Weights of a small transformer language model.
Size: 4 heads of 64, MLP 1024 SwiGLU, 9.44M parameters.
Architecture: no biases in attention or MLP, tied embeddings.
Training: a variant of SOAP for these matrices, 410M tokens, 6260 steps.
Each number is 500 + 50 x the weight over its row's rms, rounded and kept within 0 to 999. Layers, rows and columns count from 0. Numbers have three digits each. The size before them is the row's rms in percent of the matrix's.

# layer 5 MLP up, 1024x256, rms 0.125, rows 17-50, columns 192-255
083:472451506552524483513541514550491483488569540450557487487510558507460504576527494469509496537392514508466460587574580475523493455535516450484424488441513607483460496471506451456654508545513387
101:498488431523511546513491373455479570517506490520546526480479478489533511599539420540537476503482525450532530402477568518432475487514490678511413505447470538524553470496504452457455544526436560
103:509513440458553478438449484461506572534532458495532486599455462532511611460478472448509513462541442523474480531523614466393455618519620549459468461558462540507517435534408474459613491531568538
093:521413554532492470559527474384515556444519502479460622494563494494477544441487419457466433483547532541385496462607522529604583508512506510441530478566516510437501493326393450457527506525525594
101:539513542600506441404469510514555510500532455387485408562509470553424476522526443486527494474558480399520490514501478459514550497490460522510395620439501514404392395535512510521531517476492501
111:531458506428497589491507437620535521484539532543488511587587532437523547539521485521427494419537445455538470516531483543503522406449468475544433500529464489446499543459532559534468490566457491
097:504548442473567450528524512442513486510539536440402482506543495495528543472529548506488506423456522501551548387495480489504439526432520450519483499468504583614539551574518574485436515427494456
108:442632475570475510461506473475438512497538542508481504548531557564496391535467494496453451528464553494522485505520483510583522491396507469477512485508355523536535556433537419514649544510585523
099:574470546568628542510501482550582495463486567452504522546463555487513537544535533497411470517512560466485497607531484483485450520469527532466549548506424528562404497481558523610489571562590467
102:431499509496522525460589447540452492462569538647457381525457465432484484586473471485559492531576400571507523453512445502433478506470427596530445471532379456456500487485507450450504417539529536
099:461472518534434591471479545412459491456522505511494497526517524501542482507490607452523584419550529518509487457505480454526464509492429592499461549445472512463519503450486512486493321472578501
105:549425498466447500324501504468370484479473486485492510559442562423519399469471444510515515504466457481586489530545492570476451595483529442469470509492504520561548524451538474538550433475387543
101:462450419471515512552527494422578509511557523354545535454501522474484541442484471518538377547582496491508533423479498437441544433573546516500489511498559458402453508499470501521518431457476520
104:494577600479529474498454543523436487439575462487497537468484496473537432466512422482519399450456442450531548563521558515483553492491556475472530594560468516538590501566586559482507458593493454
100:476477562484446470452457410433536527504508503549527531525516528532529584447561457479492548450500552443587561489522401413535378503459493513509520627502528475515501481554563520495584476439497586
101:554462452621553483472532557469372486478467444506531502507535509537492512558451636537535521498424443559535482402557489552588471449439514557554429444434491511506540434449547499482433476469525562
094:482422454468552527564480434439443537419518514519469503538449499487558484472465572462442472527575466576527395557489522528420434549542539475461437461511512526524472535545536458476467427508408481
101:470548619421496472437418600541465455545499469489502492603529454465527474508573420507542465574522454535449646446548487403451510389554435600473593519493436468492432492546548565535497430551497556
096:533507445344474509516528557497448523481549450439551557486569480508547514473494530522461523550480538438535562483495470542580488539537535445520432517503491431537474536457474521471459514504462462
095:613449483470575494503548543453433430532523522567557507537483397461566521508513462410442499476554482460518530507451468427475449450605597519500606475481565504551512442541437445509561504408464464
101:400474500557499582526494542504558477517369451544505449441453535454579478559512551453423453573510478507552498563582557559533517486566424595420416528473494493617485542471506515529491533533495516
100:479487459483499503473502427498498530517528409458516430493462580479547526550506468576367462486478377551586554463545539544583374522495390511546536508550499461534534534483576490505575489504495498
103:488485558524487543446491465357515466603477441486487434536490546560449558491561506511552522572455488601502507574449594560486479445447460499625472503542490415416463454480529514525500471511517395
099:564524556484553495613517455526475536510395520469387473384535456474515490600450569511450468550610477481464494473468547466528585463528510511479507463596485572519519576508534569539477447562590610
094:508417533537582478497395437464504603563478532546497589484512428513559402474470514489464474535533453443561540508505510521495464498510556456545545502592547562480496519534362472577504468510542401
098:454497501490453585615430554582521557479430395466523509575505424402467492607593553463474551421509431497446556473450484491475492534490425471496463548489481514458491527525527403471540513561488456
099:505525524556523561535487459498448623611538482429548568457568435515443520445551500445504521475470513579471485577486508502524434470497505472508417484497551457448470495444500558483586525532453550
110:485483450510509571497476443433616567460481536540490506516538470546475549464442547499398503517474547483474482572488533426554467489549508491445469505429563570569543561468524428461586435466491549
097:514433519484428598535474470520564583430504486542510471467513502433484479526489446440587510469484508561527493468572525583468534418489515382450492497449428482539476427451466520510488467551499478
103:575529543427483579522471436495584553501553452516479497520480540489550483562463485545499543424449519484510555595497486445523424603485567471544532486446502482498520578486491520434473444429458444
093:504536464458495476464414528555476521467542459495568528387559463450529491504553516504511526483374475463465450514511413580422393427504525545460515473457409421499474574566452482440546462473457476
103:499509496458521451490490544527476575444535457504511504428476519527455492535483532455520607477479508542484558585584591563487584407518511599425530483535553433420478483559458523503488493543453536
107:460529560581523491496531445531475541571490513427488567440421566650515515490445520488546496438498473528480578499458420564521515536470477377466432486418553498566513556550435488525472497503449563
100:591656486515467502580494399571550455497573486506488447602457442451498503612572443556460539564491468504456602602451527441499570522436467488503441518436479517554516513490487531525544529462455552
# layer 5 MLP down (transposed), 1024x256, rms 0.119, rows 17-49, columns 192-255
069:526514446471622538463410481491423552380493507523467490522409502501443503538421465574522463571455503485406479562525456405507534449494508591594478540396548443561499446533473462437434611495458446
093:473540467475526512529477452508489522419442524498494547470481530505574517473477602535465407512432543526466496491478516543476481546572549506500487438595424533506571524491484550438548484461483503
108:517475522520534524466481499535543597500499509459495479547526440534564577585457464451520502484415413444443602558454586489500542521509519517494435548599507528414524425391480532498462463552559463
096:518513529464517450484445535483506369514416470465586496582522485481588505482560527535490504485504603524585538477480483563557478501440511502470498526550430437497554426585517589468527477514425498
104:440550448394545521538536544563482496555512574555450592529467562347528501489550567560445503440554533542531468505551563510531502555479435455482486509572486510595500559440492492458447578551456461
106:585477475480433486507532481539547498540420494468522429440466438400512570412471517439472557521492454512539442470472439543419430524437581444553528588549405479527499538505505535545500508418524475
098:614511491414457531471587498542429514470504487494542583496471500404479430479634495489466470487406375488468522482483518534562528464547503446450542476558495584464444475514442526489462425482539517
104:399477478548495478493491444499480556453540547518533476541631417518574510467497532515355508393553478449513488548511537553571481460486453434563522534413538554465559513500468604531504574525424596
098:515475530429575467492469461507565607518466456535539516451421529588577495468427435547423482489488458486521494442471499487486419518428451541574461505425470533576427495497459568555445539534527551
104:521482538557569503563542513483454479505466511424501541466597489462475520459504572537530459474561567529582452434512445450512557548436569521447453579568538599480588539501461497514498463553439481
103:495474453471511451462564472382490480562548538530547498445482478434494495476583551560478542465551501621415546490511564516444466452574453477520444545476448463480509472480612479470489579558397463
108:513452431433427491473475468506521598568469513430523458357543597475500532532481543492468453581571472523543458472532551522509431534390561498513500461490434492600492521484451433469432523427524494
104:429483471514537488522468408426519434497538501604433588459466536444493582518467470477469560490502523510559527525456512609504491490539484448471474539459532494477531509530617509495464412414533503
110:460600418520519465552515528500495554494465483512480503491517505500464539488509500579493472530500608567585520429535456588493435545518430513498593502488488474493509596522452467583438588463538477
101:579479468448582535523549482478454524535499395494590506512505432523504461488443453540483475528472554513504470505433463473557398510482590527523464549463474517479529548512501501550473476404509551
106:421462508493475510560495482542544550601514461498471482542535462629477509467474600458499508489488511509460552461508500527553444517573399455520514519474535544500574589509549498458471459457570526
098:486559513550392561475519465545429626552533515472555453467547458508487517453554483556535470584529512611477535504569570468517478517570460469509480478447468486496556437408648414461529457496529514
105:495505451458499506459470472569546480415562482516565575419514521521481468564543405509526403495508444495419495437465542506387514464434501523562441482427446419493458452560518507510416571470504545
105:506451524490501514495487510513436529529523480525450473539426493468514546453461512500497532586501475521454647405497527528571543476456479405511465545445543553507509511566543470480657533580544503
095:503478486541475542533449496484487474577602515441594493505433578551500482503566506492487586431473478385577468457560549552603547532532420550557550547537485506522557473542446566450414515452534520
105:570467451553479478526467513591481547527566476505502510480481450438582461491553511494504516447571453583471463470445538511453458466479444472481561468551420585510546541487519521528523504433446495
100:566571460509520436576393454540462560439514539511535513518522473400479517491485483536511564512497478430492470437493539403564433460503442393622553540440484479584448448534399484516509482551574493
104:597591412475544569507570454436488452529434539452462481483449522487602592539516602508466502514459514504551504488491570525537512488512564459500473455510503509529550396537465462584486457499467563
097:571525482462505479513474563467410619571409427571480509450428532494548475491519399450452477564463514542541454371538455404534468559455580444473448498523488534496501520464572465516463493452479510
102:441512449540512505492502519459465442541474552477433439542504551544489461532496478532408481435376617553442532593479509544459511598533532599467541476436550417528392539430551421453478513508540523
096:531510490542485516470516539547474540495536543498536504533466469453574516527391461560581514515464411441493445534536554547538501516489480496525608565484461417436496425533392479473577450481464523
101:528489504470480523547500537570476524562441592452514396460424558453545457512574474487467486492406517377527589431584598392502473427442443455487581507488513506475483573560505607458546455544459513
103:508424568534539493483427599575491499577466553473451437470545423393512423592431445530544499547423538533455573420488519549443431477534499469522535518436563513447526429457416471582493443479529537
097:482504549469571505404490594388511548513446475515564579438470541570499479513460561583586454575469474565481456519487528527493520523533453499470592374535530518539557366545569580497521459446514500
100:487598559528458417533554483487431516477498429594575472447451443430548479546373481460479542503502590475512453551496480443443541487483595462503515498476599577448559454508624420511471418469466481
099:582520549484439422467465552539532463525475539434499450528468379447482488564511510527549501530499457466500540413584509550479454539500578475449505616470587497569425526507530558549507515466508444
107:403486525585573513448519510468418532496462577493580474525522558548408585539494460538520477486578507594477482472522534527483480434499529476525481484475527541537501517441480496551591431454555476
104:475460525566601475486534457423541469495583428436490463501472451562450452488514488456565542520463463343493437708476501404435512463478500529476540566416529479518429440478499502406525436480545393
# layer 5 MLP gate, 1024x256, rms 0.12, rows 18-50, columns 192-255
105:480476461470505499590562557474521526528567556501478387409566450498415517438511489455482484490491532573459515522502496510478477482444543455432547569473539535474530553530541464630490470496586475
102:531479535520507503521492629471503505454528534506505533459544595522526537542498517516463469489503400538461526568412463529538459425444442454541494586484470575409474574475576537490447443512458468
097:484433495523579489516528462424461487429552500524503501439478576423475605454458463395557466479502511513510533509567540568522525534522436501442515581519478521476462542471545474462493526507479424
100:517525449468486566478579470574436538526431557544483494584515461370620494451533540473532514457520539555528454486548569553516559469484421447545515465509458542607479566524449434481479472513453505
106:376497477456490473449431603448407470521555488468525527516505528552500575540544426372478447556473495532493575470482468529498498402463581414522522446584488592562461596532505525427552539530522539
096:485505471485434514530539442550461554418522504505573552508575518416482396486578455482444387540530485582479481446597541503490523518534559533430488533410467562457504499499475519415492503557562518
108:569569506521535449463452393461432557484530572540462525550543572464529424524510442534466528573523534562553488591532454485541461532461486415435580511513521546580522592496478487513549488472569548
102:430538423532557479515418496512472481405516527561515521447458466502437504424529522574527505500576425460497500502543524472433509466418470565474488477536595440571544515478516449429510512433387515
104:527514502497517482494451509454614445559438513456531464451516538559399478528544445569433441517500483463414486552492487390484468555572545491517495559492440512495550574454502401518530562391483470
097:510423537484448482495403519542476473560532513408605476463475491375461540539497578591491481542518519506503440520542417414539517471522444466535496471481486523441485453495471520551582492551444504
098:534469469412493507455573545461480516456532512411465436511496505571479407454464553451446490605527529444558498454516507519516506479523445489499432492569461499515477540497520437571463431574469483
106:484559495530454472527489525379559447440489532437544579523419587551430579590506476524550500492527522513479485570612550533456522510504589499453558574466492491544527442477565552525424503488477474
104:457491558531453493462440508469591452493497506491560507455549512448507486565477432429522486482484492428465502527541534425563513460486411529497509559527514571564577447540543451483455428485464510
100:465546507379476520436521509601493541598539441484556509470537645502512551486464486474547472551447572604465515398522581442488418480578504546468479480587471428530466492437399454600533452489491477
102:520490474372453486512527485521528503507516593500491480454641478387422559429517551475393501493516492495491533614473415566525580509480555485561471570575426489486392547479454491528469523514383520
107:607457525512411512386447517493493480438547522537510510504519392523518456522556391575510594527464486464513510499538471383455504531490506356565503568629464558491550547506507549510514492425534494
094:405485479405490533436490478427457535464440478532535330512438531466368620518474506524427453520573452483501476459503446494556421445491523426519502531511492479499516423514477545558539440525510498
104:414538498468524574454525483414488557485528551461519485490468460456490527461501526472520475587572511409416594529480548502467477527470475503477394487515526586488551485473481504474551476517572474
092:511421510508545548459531566472469484468440493432465479465472542571489437488392474488536630579468534500475518511537435516558490424410389419442532487408536450540476487531553504455591531442481534
104:465464452407486489472430535465458446487482463570472475459517511404561473534581499547373530559499568450498553520520503519490596456522402481402538547583442503467566471530516569507442485492425454
099:448575504514503554510548524539530518510394469513492529555532464486473564539560543560585507430526498468542398538482498514457424473532423582534456512512517513489464603504545545565446598457473582
098:502388502480493497466504597477521501572548481430607559556476522479435517440488474532490495544487604480439501527513463524472471477479513531433487486486465506534511465558573530568486435452520574
100:473508403578580423512469543526595425462620538523548431525463487568503534508425533516439496478554495436517468485466444522501411425540543524476544445570521465539526482509459444573490581546431511
093:500503480475495534492500523592543522543521461553470487502533517466564568496462546498515462626622456531457423467467507479528412470505475417451455473537401540510521506522484489542537486486416464
097:484568525451443478484573451489563509517495564509544611430472442599487528425460577550554527511513568540526378502535512469561523499536527505413523527528403579557491546548500547428499471440511467
100:516467484442482466543471515539470480520464538500501568521467430495553590419422471500495483540486541553583566445430562451432467565503517397565489481482521518468560518442559475484516449549604405
112:447569466495521543531514501515490486431563488368461555483521523520502410495551573472452425476543543580479472455514450504440446507462519573587446598639463513448421512402479571477475600458524494
100:499442481522488587478418570495595421494571507448529503569536553467445488448454410530498474435500477507509508514460513451431432424443547511582514500485497568414485578548570435521468424507502528
101:472481514536492519531549506457526491474584522497520524599515464521526573506472421546463515504519455502415490556496527455428424578436480530576583460415549495581508526487492440469510525502524437
101:596533561531491503415502490423494440520502518636451473543491543479492445478444532492504533521491517432573460638505501537521447441403516500515440445512563509520464409509567498510554529564421510
103:567432502423559449482492476436461481381458529481520517451532460525511411412401468517534466408518661508574503492659605502474450572522479461510499553399446565561524493447448562450522546437518512
108:556473444432522478570493455428606409502579547508426480565604501419554478452520489538442557520504505447539477566517522481525476507553461498549480462506477379562483436481508419469489481477511465
097:417457377453510504524514553503543490469466508561599448446520587422490525445439537471601465475533549489395554550461503563440552541546551471446484467584491531476559490381532542477469491486471470